Part of a small language model's weights.
Size: width 512, MLP 1536 GeGLU, 49.4M parameters.
Training: a variant of Adam for these matrices, 847M tokens, 12926 steps.
Each number is 50 + 12 x the weight over the matrix's rms, rounded and kept within 0 to 99. Layers, rows and columns count from 0.

# down: layer 5 MLP down (transposed), 1536x512, rms 0.037, rows 1209-1243, columns 192-255
# gate: layer 5 MLP gate, 1536x512, rms 0.0394, rows 1210-1244, columns 192-255
# up: layer 5 MLP up, 1536x512, rms 0.0404, rows 1210-1244, columns 192-255
down1209:29 51 31 24 56 57 53 47 65 41 54 53 43 38 33 47 58 42 63 53 75 65 35 56 39 57 57 69 61 35 63 42 55 12 47 38 53 52 75 50 44 62 54 61 47 64 17 35 55 17 46 60 14 52 53 49 51 39 34 43 63 38 58 48
gate1210:37 69 66 53 39 53 62 50 49 48 18 30 52 49 42 59 34 33 65 63 57 59 39 70 51 47 43 53 61 56 64 47 47 33 42 54 28 64 58 42 48 70 53 50 64 58 49 66 61 59 38 47 29 75 68 27 47 49 57 44 68 60 64 74
up1210:48 67 51 44 45 39 57 52 12 47 59 44 41 46 41 67 35 72 49 45 41 51 40 49 34 36 72 55 56 62 55 44 35 52 46 54 42 40 50 47 34 53 30 40 55 50 11 39 63 30 67 60 47 51 37 64 57 40 50 69 35 54 38 38
down1210:39 40 49 42 65 48 55 84 68 61 32 57 56 31 25 43 45 24 74 59 44 67 44 63 62 52 33 40 63 68 55 60 35 39 63 55 46 38 44 51 67 38 62 59 36 60 51 57 39 56 63 60 60 56 65 42 41 61 46 66 73 72 56 55
gate1211:36 58 55 39 51 41 43 61 20 51 48 51 47 56 49 47 55 62 54 45 28 65 33 51 65 47 58 36 39 54 48 48 64 57 48 51 57 51 50 56 39 44 63 85 43 50 47 46 59 44 52 66 43 57 43 23 50 38 63 48 54 55 65 65
up1211:52 57 50 46 54 64 59 40 59 50 56 69 47 32 43 55 27 45 66 28 57 23 50 53 32 39 39 54 52 52 94 46 40 46 45 41 62 49 60 55 62 37 48 29 56 42 63 52 40 59 65 24 51 41 59 52 58 60 55 40 36 46 55 61
down1211:45 59 43 47 46 28 51 64 41 42 50 48 47 58 47 33 55 58 33 60 41 63 47 41 59 64 67 43 53 49 23 56 59 56 62 67 54 40 43 64 47 45 52 81 59 44 46 53 75 37 43 72 46 60 36 39 36 33 49 58 67 45 72 66
gate1212:45 42 25 52 40 69 64 27 47 29 43 48 43 36 30 57 43 45 43 43 28 53 58 40 47 49 39 48 49 48 42 36 41 64 36 55 30 70 23 65 33 79 31 58 51 54 44 62 59 73 43 36 56 54 53 71 61 58 53 43 69 30 36 53
up1212:54 48 65 32 57 60 56 45 62 55 50 53 40 30 33 54 26 54 93 46 66 46 46 45 53 56 51 43 44 62 46 53 60 40 57 42 44 38 50 73 57 84 40 45 51 24 52 18 45 51 59 58 49 32 44 49 72 50 58 33 46 51 26 40
down1212:56 53 56 55 65 49 44 32 65 29 78 67 44 69 34 44 48 52 49 53 74 48 48 33 52 46 50 40 48 53 21 44 57 60 62 54 45 32 43 67 73 35 47 52 52 51 55 55 37 31 31 59 55 55 51 52 57 41 61 39 47 40 60 41
gate1213:54 39 58 50 46 54 70 80 61 32 45 29 56 44 43 43 68 42 43 62 40 37 69 55 55 46 54 33 42 47 39 47 45 66 34 55 58 54 49 43 45 49 45 18 49 53 60 54 48 52 64 55 41 50 59 57 31 57 57 26 40 45 40 35
up1213:58 44 48 59 51 43 33 65 36 62 57 38 44 65 39 63 88 62 55 34 57 44 47 52 56 57 50 74 30 53 54 89 69 67 68 54 51 49 45 39 54 47 35 61 47 49 55 37 36 44 55 34 61 69 76 51 53 55 56 29 68 36 37 46
down1213:29 50 72 28 49 37 62 29 68 58 64 51 56 42 46 42 36 49 46 48 56 68 65 58 56 38 43 42 72 54 13 45 43 42 61 65 42 51 35 56 66 48 56 52 46 50 63 59 65 39 66 73 43 38 45 53 58 31 45 42 41 54 76 49
gate1214:43 51 33 38 56 39 65 57 47 35 45 67 40 75 60 46 43 52 57 69 40 56 68 50 53 44 50 59 39 56 51 71 22 49 56 20 30 47 48 66 32 59 52 70 68 37 38 50 50 54 40 45 47 46 57 66 52 72 54 55 48 59 53 44
up1214:24 54 63 39 50 54 61 59 54 67 31 56 27 44 65 79 38 61 26 63 21 78 72 49 48 61 40 44 33 49 44 55 42 52 43 53 30 50 32 47 77 40 43 44 49 77 55 44 44 54 45 47 42 38 52 38 48 63 53 34 52 46 56 29
down1214:32 44 38 55 29 42 52 31 58 44 60 68 64 64 40 42 56 42 57 36 65 31 26 76 38 39 46 49 71 37 48 54 42 45 59 64 43 39 51 65 47 39 53 50 44 65 49 53 51 65 50 59 62 50 53 46 32 28 23 60 67 81 49 43
gate1215:70 48 47 52 51 37 50 47 49 47 27 25 43 48 49 61 45 39 51 62 42 49 36 40 46 44 54 65 65 43 50 58 49 29 79 38 47 63 39 35 72 51 37 53 53 52 57 48 62 38 46 57 48 43 41 37 41 52 63 44 35 51 50 70
up1215:52 46 58 31 55 45 65 48 70 37 42 33 56 50 61 61 53 45 46 19 36 37 55 38 43 36 32 38 67 75 44 37 51 46 59 37 51 47 59 28 67 67 49 74 43 43 61 53 35 51 38 50 54 65 58 26 30 42 53 43 51 61 66 34
down1215:39 44 33 31 35 51 67 58 60 50 47 50 53 52 48 47 44 72 53 65 59 46 40 69 63 49 54 84 62 62 49 54 50 54 49 43 65 43 43 60 38 44 41 32 42 51 50 70 56 47 70 41 52 33 57 64 57 63 48 61 47 40 52 52
gate1216:48 40 46 41 42 34 54 56 45 22 59 37 30 59 24 47 37 72 33 53 73 49 46 39 48 50 66 46 51 34 41 52 45 49 40 56 24 70 34 38 23 35 57 51 40 48 34 40 54 33 49 53 43 52 63 41 72 45 41 65 56 54 58 72
up1216:52 41 37 59 53 57 72 51 45 36 73 46 64 65 37 52 29 30 45 59 37 61 33 62 46 25 20 33 36 31 61 45 49 47 63 34 48 43 59 33 69 58 60 45 53 48 51 75 72 57 49 54 23 42 55 83 56 54 45 65 50 61 43 32
down1216:52 41 50 46 39 51 51 56 63 46 53 68 37 50 52 39 81 67 45 52 57 31 42 53 44 45 60 46 55 62 66 39 65 51 42 40 22 35 54 50 34 39 50 54 58 58 58 39 51 59 63 35 46 56 30 35 51 58 54 71 57 53 63 41
gate1217:52 58 42 39 28 52 75 50 66 30 50 53 52 50 33 71 52 50 78 67 44 54 62 62 53 60 41 38 73 51 64 64 56 46 27 65 32 78 48 36 41 56 31 67 55 64 40 48 41 38 58 41 32 68 42 44 61 43 62 62 56 53 53 52
up1217:72 56 42 46 70 70 47 51 60 47 48 38 43 60 62 56 63 51 39 40 49 52 53 77 19 37 53 29 45 59 55 53 36 41 54 66 52 54 49 44 40 41 45 69 73 83 49 43 57 59 48 22 38 51 81 46 40 41 38 50 59 45 31 43
down1217:62 55 64 17 52 31 34 54 39 36 45 37 55 64 49 40 45 49 39 42 54 28 38 48 59 55 60 88 45 52 45 35 52 47 53 46 66 52 56 49 54 45 46 41 38 57 54 64 67 56 34 86 71 26 44 68 38 55 74 63 07 38 59 40
gate1218:49 42 39 46 72 50 46 53 48 53 39 43 44 34 55 58 47 33 62 40 60 32 38 74 67 45 62 46 48 48 46 41 58 52 57 38 75 55 60 32 58 64 40 64 39 55 55 55 65 55 37 47 61 75 45 48 38 68 56 44 62 43 42 38
up1218:57 70 31 71 59 49 51 50 56 54 46 38 62 55 59 47 47 55 57 50 51 86 66 43 65 63 73 66 45 50 41 66 61 69 62 53 42 46 49 65 46 54 51 46 71 50 48 49 37 36 35 40 60 72 22 50 64 61 69 54 46 42 44 47
down1218:53 36 60 39 58 58 62 36 67 57 63 73 55 52 49 40 62 47 42 44 52 27 31 50 48 46 26 44 60 55 47 41 30 16 53 50 66 51 47 39 53 48 60 72 61 52 30 56 34 65 63 54 59 47 58 41 33 40 68 47 56 58 50 57
gate1219:71 66 73 51 60 53 47 48 69 50 57 33 48 63 35 44 38 39 37 54 39 42 44 48 52 46 44 50 58 59 46 62 61 35 36 53 54 56 51 44 48 34 50 59 52 44 39 59 70 65 40 49 55 51 36 30 45 57 22 50 55 58 40 47
up1219:41 46 43 55 40 45 50 53 43 55 56 56 36 56 62 46 55 58 35 52 42 55 57 56 59 52 55 55 72 50 44 52 52 56 46 48 51 42 58 50 45 50 39 56 52 61 51 69 40 69 65 54 58 41 46 54 69 33 45 44 37 52 44 38
down1219:53 38 61 50 57 46 47 32 62 57 44 52 66 49 51 46 55 44 63 55 46 62 45 49 55 36 46 45 41 46 53 57 38 66 39 38 33 49 28 49 51 53 37 41 31 34 49 50 40 40 53 73 58 61 36 44 40 52 36 56 49 57 54 60
gate1220:46 59 40 40 73 52 40 49 39 55 48 21 24 45 40 45 46 40 17 50 34 60 67 77 41 61 49 43 48 34 36 31 56 48 43 32 46 63 19 52 20 66 48 32 43 63 44 62 43 58 41 47 52 52 42 42 22 26 41 41 40 47 41 43
up1220:49 69 40 51 57 55 41 56 65 67 62 57 67 57 52 51 52 65 63 56 34 63 61 33 64 45 56 59 65 39 37 73 57 48 56 57 35 52 55 52 35 58 56 74 68 44 50 79 42 34 36 52 29 42 37 63 38 38 47 39 60 80 30 52
down1220:59 53 42 44 59 59 62 56 57 74 47 90 67 58 46 53 76 65 55 54 66 32 78 69 44 55 44 31 55 53 66 51 25 45 55 48 62 39 52 48 61 66 56 42 46 63 63 47 48 52 58 17 58 38 19 46 59 48 65 46 49 45 39 71
gate1221:68 45 33 35 60 48 36 80 61 47 57 40 63 46 42 36 44 43 52 43 48 40 67 56 60 57 59 55 55 43 36 50 27 38 41 51 23 62 16 36 67 55 44 72 54 59 30 76 39 62 45 43 44 40 34 42 39 49 46 32 76 72 83 28
up1221:66 31 58 49 57 76 48 50 30 44 43 51 48 47 48 52 34 59 46 60 26 57 79 52 32 62 66 46 58 51 24 44 55 37 46 44 62 53 39 31 60 38 47 46 42 47 61 62 38 55 37 70 60 44 63 48 36 39 56 41 56 59 48 60
down1221:35 37 39 39 58 29 81 41 61 49 35 43 29 61 70 52 54 29 48 49 66 48 28 39 71 34 33 55 51 48 45 50 63 48 34 61 62 55 42 49 48 30 52 33 52 42 51 20 39 48 62 36 28 52 51 62 49 38 55 65 48 39 35 46
gate1222:66 39 36 50 35 39 60 62 32 41 37 69 46 26 30 48 62 65 56 71 60 46 79 34 25 63 54 51 45 56 39 46 50 27 39 38 46 52 44 47 53 44 30 34 65 52 64 63 40 49 44 51 72 53 43 34 62 42 49 60 43 57 50 61
up1222:38 49 49 82 36 79 57 60 33 41 56 56 71 46 38 50 69 63 48 48 57 18 35 63 48 51 71 40 40 47 60 35 53 38 39 76 46 57 56 43 43 43 72 38 42 60 52 45 42 30 51 38 37 36 69 56 45 71 63 43 40 51 50 72
down1222:27 33 51 52 52 42 53 60 43 67 22 35 46 60 41 50 45 58 46 48 45 65 50 68 32 50 35 51 35 22 24 48 51 40 50 23 49 38 44 47 53 58 25 71 56 51 50 40 55 64 63 52 55 45 24 50 67 38 44 59 62 42 59 46
gate1223:39 48 39 38 30 43 36 53 43 27 45 56 64 68 36 35 68 63 47 47 42 28 56 33 73 59 23 24 50 48 53 70 37 52 43 40 50 48 48 48 58 50 53 27 48 55 39 65 71 46 64 54 48 39 68 60 55 44 30 53 58 38 62 40
up1223:48 50 31 44 53 52 64 31 38 52 48 63 51 54 36 32 68 45 45 41 55 58 60 41 45 58 50 50 48 37 49 58 55 48 33 58 43 65 58 52 28 38 59 29 26 58 22 70 43 60 51 35 76 61 32 62 60 32 43 66 42 52 27 33
down1223:56 38 42 67 57 55 66 53 49 68 51 28 64 38 49 67 63 45 46 44 27 48 56 49 51 55 52 41 49 45 74 61 37 58 53 34 44 45 51 52 57 51 40 67 59 55 43 53 41 39 69 57 37 39 38 59 48 48 50 32 48 49 61 52
gate1224:57 48 62 54 54 54 45 41 52 49 44 40 62 51 33 53 65 53 34 36 29 40 58 39 39 43 34 43 72 47 54 72 56 35 50 62 29 63 42 72 57 42 42 58 52 67 47 50 60 73 52 28 59 47 50 38 41 38 55 51 38 43 46 64
up1224:58 52 52 52 42 53 57 43 47 46 63 29 58 62 26 51 44 51 52 38 36 30 55 10 46 81 56 60 56 53 45 53 44 58 38 30 49 50 41 47 76 46 38 49 31 57 62 66 36 54 49 43 65 64 44 39 65 69 60 52 44 35 40 53
down1224:44 57 39 57 67 41 52 68 51 60 38 68 41 40 54 50 51 51 52 48 59 61 58 84 40 34 42 48 48 51 48 51 47 61 46 60 47 47 49 37 52 47 41 47 61 49 38 30 36 59 45 48 38 44 45 49 49 65 88 54 72 60 60 52
gate1225:43 48 58 47 43 48 82 57 44 67 47 28 45 48 49 50 47 26 32 56 63 55 38 52 65 56 40 43 42 56 66 46 49 61 43 39 40 45 21 56 53 46 38 60 38 44 46 55 43 47 48 51 26 38 58 44 51 30 40 49 52 49 30 62
up1225:47 47 67 49 54 34 58 59 38 68 43 55 49 45 58 58 33 47 70 61 60 47 52 43 43 52 35 32 50 53 46 46 54 35 68 41 46 40 60 41 48 47 60 48 54 69 64 52 62 32 52 47 47 50 58 48 52 72 53 66 27 56 68 49
down1225:53 49 38 72 45 54 48 50 52 40 64 38 56 51 52 41 49 54 54 39 65 46 57 39 46 41 46 59 32 50 73 54 76 63 61 65 52 44 31 63 49 47 63 38 54 54 46 51 70 38 34 52 58 58 29 58 70 58 41 58 69 20 37 48
gate1226:64 40 37 27 70 43 58 51 52 60 56 49 70 36 43 55 29 52 44 55 51 58 41 32 56 50 57 50 60 72 48 57 02 56 50 39 34 58 50 45 57 35 43 69 48 40 48 53 52 53 52 64 43 46 54 55 30 60 54 52 39 37 42 38
up1226:35 40 49 75 42 48 57 40 83 72 52 23 37 61 50 38 50 58 58 38 49 48 69 54 37 69 58 65 59 64 39 60 66 75 44 55 56 55 48 50 28 47 40 67 65 67 36 57 38 67 44 68 49 69 50 40 54 52 61 38 41 60 54 30
down1226:43 35 59 55 46 57 44 32 33 40 35 58 62 53 65 52 49 44 35 74 46 51 49 46 45 43 47 49 46 37 46 32 28 32 49 60 50 42 60 51 70 45 60 26 38 37 51 54 38 38 65 61 61 40 57 43 55 40 39 45 50 41 53 47
gate1227:51 43 64 60 55 27 67 67 43 52 47 50 48 29 40 30 46 54 55 28 51 34 30 65 34 44 26 39 56 54 59 60 66 42 51 64 50 56 60 50 45 40 44 46 35 60 52 52 47 50 28 32 36 51 63 46 52 40 50 63 34 61 35 33
up1227:47 54 66 62 33 55 57 28 67 58 43 60 29 48 64 52 59 42 62 56 56 50 43 76 34 59 34 53 56 55 47 50 43 61 64 42 57 32 67 24 72 51 53 54 37 54 33 55 75 54 41 41 32 61 64 59 58 66 43 54 49 38 45 40
down1227:42 58 41 37 51 44 51 60 29 69 40 30 61 42 58 55 48 60 56 63 51 47 59 27 51 39 66 42 61 54 43 50 44 52 51 28 57 47 46 53 38 68 42 71 55 39 65 50 44 29 46 58 75 39 33 47 74 35 43 49 63 50 48 29
gate1228:42 55 64 36 50 78 67 53 67 53 45 56 63 55 53 49 48 36 36 55 46 30 53 25 50 58 51 47 58 43 63 64 48 67 46 38 48 37 30 55 26 48 21 51 48 19 48 33 30 58 71 63 35 33 33 31 29 72 59 34 43 57 48 31
up1228:53 53 46 51 37 33 44 49 34 52 37 59 42 56 45 53 52 44 45 61 63 48 40 45 50 36 36 70 51 61 37 44 72 52 60 50 46 52 60 48 54 50 57 59 57 64 45 63 42 54 49 54 48 66 35 68 64 58 60 59 34 51 61 44
down1228:61 48 50 37 22 38 43 52 59 36 25 51 45 54 42 59 77 61 43 45 40 56 46 38 50 65 51 30 50 29 65 56 43 41 53 43 46 36 35 78 47 39 59 34 36 38 41 34 50 51 61 32 25 35 46 27 39 60 38 46 62 47 60 51
gate1229:56 59 46 60 64 55 64 37 54 44 48 68 31 49 31 41 47 45 47 33 34 42 58 38 73 43 52 58 65 61 43 64 57 33 49 76 60 43 61 35 82 35 40 41 72 41 71 59 67 53 44 51 26 50 24 58 51 40 58 44 70 45 56 43
up1229:37 48 43 25 44 36 60 39 59 40 34 52 40 62 34 45 74 53 52 50 57 32 57 63 53 46 43 21 64 52 50 50 45 40 69 54 40 57 51 40 48 43 41 68 71 61 40 20 66 40 51 37 29 76 40 57 49 42 41 54 70 47 46 40
down1229:53 49 48 65 46 45 48 46 43 63 53 37 61 44 62 60 48 42 48 69 44 58 58 46 41 42 54 47 39 41 44 47 59 47 37 55 51 62 34 57 40 58 70 39 36 42 59 72 26 60 48 70 73 47 64 42 57 56 56 48 41 63 45 58
gate1230:47 55 50 53 38 59 59 33 61 40 55 46 41 52 56 55 67 43 56 39 39 82 24 62 59 30 52 35 46 50 44 58 45 57 47 43 34 59 33 61 54 73 39 42 85 37 54 51 54 50 53 49 32 45 48 78 34 42 63 34 56 28 64 50
up1230:49 51 47 49 40 64 62 33 54 35 53 42 24 62 45 45 62 63 52 46 58 34 23 35 38 41 51 55 31 36 49 37 47 51 50 61 45 52 62 56 46 47 35 58 73 33 63 39 49 66 35 58 50 38 43 52 56 49 60 46 58 38 55 37
down1230:66 53 58 78 66 79 40 63 50 57 44 53 59 35 52 60 40 55 59 24 60 52 85 59 46 58 60 66 61 42 49 40 63 26 44 36 63 65 58 41 47 45 60 48 41 36 55 54 54 38 45 62 72 66 55 45 53 40 39 72 36 71 58 41
gate1231:50 62 54 57 66 66 55 39 65 66 52 47 62 63 50 51 48 36 31 34 50 46 31 31 57 47 52 47 57 39 49 49 50 59 59 50 62 59 55 44 43 53 53 42 30 50 66 45 44 54 59 30 47 43 70 48 51 54 61 43 62 53 62 47
up1231:53 43 55 29 54 58 34 42 66 33 50 52 48 46 35 68 54 40 49 49 46 59 48 43 54 23 43 42 42 54 58 58 49 44 49 57 50 29 56 58 56 80 41 56 66 46 54 74 43 31 66 51 51 58 53 59 54 63 51 38 52 46 43 32
down1231:44 50 56 57 45 40 49 34 44 62 64 36 37 43 40 33 48 73 50 51 72 49 60 53 58 75 62 36 65 34 40 39 53 49 31 30 51 48 53 39 41 33 70 63 38 36 56 55 61 58 63 71 37 54 46 53 53 68 50 50 24 45 46 46
gate1232:50 52 40 51 53 60 48 55 57 43 32 59 55 74 51 36 53 60 37 58 59 61 66 71 74 46 47 57 56 48 47 51 23 33 44 45 44 61 30 50 43 40 42 42 52 77 51 55 53 70 43 46 31 18 49 67 47 58 53 53 53 58 34 40
up1232:65 70 67 47 47 38 40 23 53 51 60 33 55 31 44 44 38 53 54 40 51 28 45 30 30 66 68 28 59 37 58 54 63 37 50 43 56 65 51 32 47 48 52 54 53 49 54 31 34 47 40 58 56 66 41 50 33 61 48 55 44 47 28 43
down1232:57 36 42 46 34 50 44 57 52 43 34 45 43 57 37 48 50 44 37 37 62 55 51 62 53 27 49 42 55 60 51 49 41 51 33 72 43 56 47 46 44 50 57 51 81 56 31 69 68 63 39 38 42 46 41 60 30 32 40 60 56 73 45 64
gate1233:23 58 56 38 24 40 50 64 55 55 41 70 50 50 34 22 58 63 40 63 50 39 52 47 67 59 31 47 69 23 55 54 52 51 36 58 66 63 39 51 42 47 52 41 72 24 57 42 44 53 26 52 71 42 39 25 73 33 45 52 57 37 63 41
up1233:39 67 70 65 51 46 54 51 64 62 28 55 38 48 62 39 67 68 67 42 42 58 27 34 72 34 42 47 39 54 45 77 34 50 22 37 50 51 53 67 58 38 46 39 46 46 83 30 56 42 75 59 37 52 60 38 45 57 48 55 50 41 66 44
down1233:57 45 55 46 60 42 34 73 46 30 79 54 59 43 56 55 32 52 43 56 44 43 52 50 41 43 46 54 40 62 58 37 86 37 56 70 38 42 59 33 45 53 54 52 45 53 42 52 58 70 48 69 52 48 69 78 39 54 34 71 59 60 62 58
gate1234:65 46 50 39 62 43 67 59 42 53 23 34 60 54 34 38 66 45 67 60 66 46 38 37 49 58 54 53 50 48 40 39 56 40 72 54 37 55 30 22 44 55 58 75 55 55 44 61 61 44 42 53 53 64 20 45 51 58 48 38 57 51 41 57
up1234:65 49 44 51 34 71 70 51 41 57 57 30 42 46 37 47 52 44 52 59 40 60 58 60 37 26 47 46 48 51 48 55 36 75 61 62 47 36 49 60 74 56 63 47 36 64 51 39 69 48 50 63 54 65 52 57 47 72 35 10 58 64 55 53
down1234:62 43 48 61 44 48 33 39 63 35 67 44 41 46 55 49 48 51 60 41 59 52 41 47 40 58 53 32 53 38 53 41 59 39 49 48 47 63 56 52 25 44 38 46 56 31 58 25 31 62 61 61 54 54 50 51 41 43 55 76 58 20 46 46
gate1235:55 38 51 44 44 63 46 53 57 57 23 69 36 55 43 54 50 42 50 43 73 43 56 50 41 48 35 69 48 24 52 55 58 11 50 39 37 76 29 43 40 42 48 54 49 40 39 63 41 46 56 31 52 74 47 57 55 24 37 35 50 41 52 40
up1235:35 53 55 59 55 54 39 64 49 45 51 51 37 29 46 58 29 36 40 63 53 57 61 48 34 61 60 44 44 50 64 64 46 49 33 43 80 43 34 49 50 35 51 53 83 67 32 67 36 55 62 36 45 48 55 35 56 51 30 66 49 54 21 53
down1235:52 43 53 54 42 38 64 23 47 41 42 54 38 63 44 34 65 35 26 34 50 33 37 57 59 54 36 37 48 51 50 62 48 48 55 42 61 59 43 42 48 55 64 38 48 44 41 42 50 55 41 26 40 45 34 58 37 41 70 33 43 76 56 38
gate1236:48 55 28 61 60 43 64 38 67 29 55 63 52 28 51 51 59 61 61 53 37 46 67 28 53 59 35 42 50 48 46 61 31 36 48 40 45 67 35 50 36 53 52 73 77 43 58 35 38 50 66 53 75 47 37 54 60 43 48 52 48 43 25 57
up1236:48 59 35 37 56 39 47 45 51 51 74 52 65 68 60 61 37 48 37 58 75 63 68 45 57 45 32 42 71 45 51 69 48 38 60 65 60 48 55 74 49 48 50 28 56 56 32 70 42 45 63 52 70 44 47 54 79 69 47 46 47 29 62 41
down1236:49 50 55 57 47 47 55 51 42 50 47 41 47 26 44 51 48 64 62 32 59 69 24 44 28 54 43 36 47 51 62 16 38 55 51 48 37 48 49 45 67 65 57 63 41 52 49 39 55 67 56 50 45 52 38 56 51 57 64 21 31 57 58 68
gate1237:47 69 56 48 41 48 68 87 52 46 39 62 41 53 57 59 77 49 74 44 49 51 60 62 62 49 67 39 42 44 50 55 67 38 45 58 57 64 43 32 55 42 38 39 67 47 49 51 54 55 28 57 46 36 46 41 53 88 54 60 46 68 55 56
up1237:73 36 43 44 49 41 51 61 61 54 56 52 51 46 41 39 43 55 45 55 54 40 56 39 55 44 47 35 46 42 34 59 60 50 47 45 53 51 54 33 67 56 53 59 58 51 32 49 44 60 51 74 58 45 50 83 58 44 69 27 28 39 49 49
down1237:56 29 73 49 54 65 47 41 47 52 46 41 44 63 39 51 42 84 48 42 29 50 26 45 58 64 60 53 59 51 55 64 39 56 62 51 49 62 37 63 40 57 84 56 32 45 35 44 57 40 51 39 33 71 55 55 53 47 34 48 53 37 63 33
gate1238:40 70 39 54 19 90 53 49 56 42 41 44 60 37 50 48 70 48 44 51 43 51 47 62 69 53 53 48 40 34 47 47 43 61 46 63 65 51 39 55 47 40 34 53 57 55 51 46 38 54 46 43 46 59 58 67 59 54 50 30 68 69 60 38
up1238:56 51 39 37 62 51 19 56 41 56 19 15 45 36 40 34 28 39 42 33 47 63 36 62 37 71 53 23 56 47 25 32 43 60 51 63 64 49 66 35 37 61 44 56 25 49 59 47 52 47 55 59 51 77 53 55 47 25 27 35 59 65 49 60
down1238:37 53 37 44 77 69 58 46 35 66 53 47 46 40 48 69 58 61 41 43 53 31 35 60 62 38 51 39 61 47 58 28 17 36 51 47 63 49 59 71 45 42 58 62 27 53 69 43 51 72 46 38 64 36 59 36 31 47 43 66 43 33 44 51
gate1239:37 34 39 54 33 60 52 60 59 43 53 32 41 62 30 53 31 62 33 64 27 41 46 65 45 69 50 51 52 31 56 67 58 74 49 45 54 51 41 48 42 68 49 66 65 52 23 38 46 48 60 46 51 60 44 48 40 54 46 75 32 60 39 36
up1239:41 57 67 35 65 58 57 36 76 50 59 35 44 37 54 46 42 47 41 41 40 60 53 19 48 44 56 61 51 44 54 50 43 45 45 73 59 60 53 66 62 56 53 49 34 48 66 52 53 36 38 71 45 52 34 40 36 40 20 29 57 63 50 41
down1239:45 38 48 36 52 63 48 47 52 61 42 63 59 61 62 64 60 38 77 50 53 53 53 52 52 45 36 29 55 51 56 48 53 52 42 40 45 52 37 59 50 44 38 34 37 53 54 58 27 81 31 38 27 51 36 60 51 52 58 35 53 33 39 50
gate1240:39 45 38 31 52 53 45 52 58 40 37 57 32 61 70 43 56 46 52 58 44 67 42 43 60 54 42 39 58 58 18 52 39 34 46 39 58 68 39 42 36 29 35 51 91 58 37 37 50 62 54 51 45 37 67 56 61 61 35 72 61 32 50 54
up1240:59 71 53 53 60 48 45 53 29 63 45 74 62 73 60 47 47 79 50 48 50 51 47 56 52 21 43 35 48 51 46 55 40 54 33 37 51 41 65 48 32 63 68 68 44 28 39 57 52 53 52 37 56 52 40 73 71 72 61 68 36 51 65 32
down1240:33 51 50 67 58 66 54 31 47 50 39 53 49 22 55 68 54 55 32 60 53 46 41 61 58 64 52 84 76 66 54 46 66 34 58 52 51 49 21 62 38 39 54 30 60 62 50 43 56 57 45 62 47 62 39 37 37 36 51 40 68 48 41 33
gate1241:55 56 39 47 58 33 45 39 52 49 55 44 51 41 61 46 39 30 59 37 40 30 40 74 62 30 36 62 47 47 48 53 33 51 45 49 42 49 46 58 61 58 28 45 54 49 62 44 37 46 46 47 47 51 52 56 73 53 63 56 47 62 37 57
up1241:61 56 58 44 43 24 56 58 53 48 68 54 48 52 49 50 56 44 48 64 49 51 52 47 25 39 52 51 46 37 35 43 61 79 39 55 35 53 49 51 43 43 56 43 36 52 46 57 66 34 56 60 77 44 25 50 61 41 54 49 37 55 53 53
down1241:75 42 59 49 26 41 60 35 52 57 35 39 30 45 58 39 36 53 55 41 56 59 37 57 55 39 41 52 35 48 50 55 47 39 53 66 62 48 65 47 46 51 41 39 61 51 66 54 40 56 54 34 48 55 73 52 58 58 31 35 35 48 42 50
gate1242:39 47 15 50 55 39 52 44 51 57 45 61 61 25 52 43 60 60 50 71 36 53 63 50 61 45 75 43 56 50 67 39 47 60 63 54 47 56 43 44 48 53 32 61 55 58 39 55 47 42 76 48 55 20 50 48 24 34 51 62 68 75 39 52
up1242:43 59 30 46 42 54 60 44 48 54 43 69 75 60 58 60 58 58 57 43 63 45 68 59 35 64 38 52 53 59 80 60 57 52 45 60 41 66 58 42 20 66 48 49 63 37 35 34 34 63 58 27 62 74 39 53 54 39 56 51 42 68 26 69
down1242:65 61 68 54 37 57 46 47 68 45 51 59 60 51 47 53 54 41 60 52 68 31 37 55 39 51 50 61 64 45 40 44 40 19 58 34 61 24 53 60 56 67 54 39 53 50 55 45 53 63 46 60 55 45 47 34 52 64 31 61 70 52 69 42
gate1243:52 45 40 56 47 49 65 55 51 62 44 53 79 43 44 44 55 40 74 58 32 68 62 45 50 49 42 51 36 30 36 41 59 44 46 64 42 67 40 69 44 50 21 49 55 54 48 23 46 54 26 46 39 38 54 46 74 30 58 38 61 49 46 63
up1243:52 52 54 27 10 43 48 46 47 38 68 35 52 37 41 71 58 50 27 55 58 44 38 67 44 69 48 63 29 35 63 71 39 70 63 48 35 56 49 50 39 61 52 54 65 39 47 54 34 81 61 57 52 49 32 55 39 53 39 65 64 58 67 52
down1243:48 51 30 34 52 64 42 61 60 51 44 35 46 54 48 19 29 46 45 58 55 50 46 48 45 50 63 31 54 39 31 38 66 44 49 57 69 82 61 73 64 58 50 43 49 70 37 41 44 58 48 35 34 43 51 49 68 59 47 44 53 60 46 56
gate1244:43 46 51 49 71 47 57 52 27 44 58 52 49 56 61 50 40 39 59 39 28 64 51 42 36 42 52 39 49 52 16 72 55 30 66 35 41 35 48 69 66 58 63 38 53 39 50 49 27 48 37 70 48 60 75 50 38 51 52 27 52 26 72 60
up1244:47 48 52 48 38 44 39 48 62 60 50 65 40 43 57 55 67 50 36 43 31 41 28 32 42 43 49 36 35 46 57 63 44 60 57 38 51 56 44 71 59 70 36 55 52 39 52 50 49 45 54 66 58 40 44 57 49 46 58 57 41 33 64 34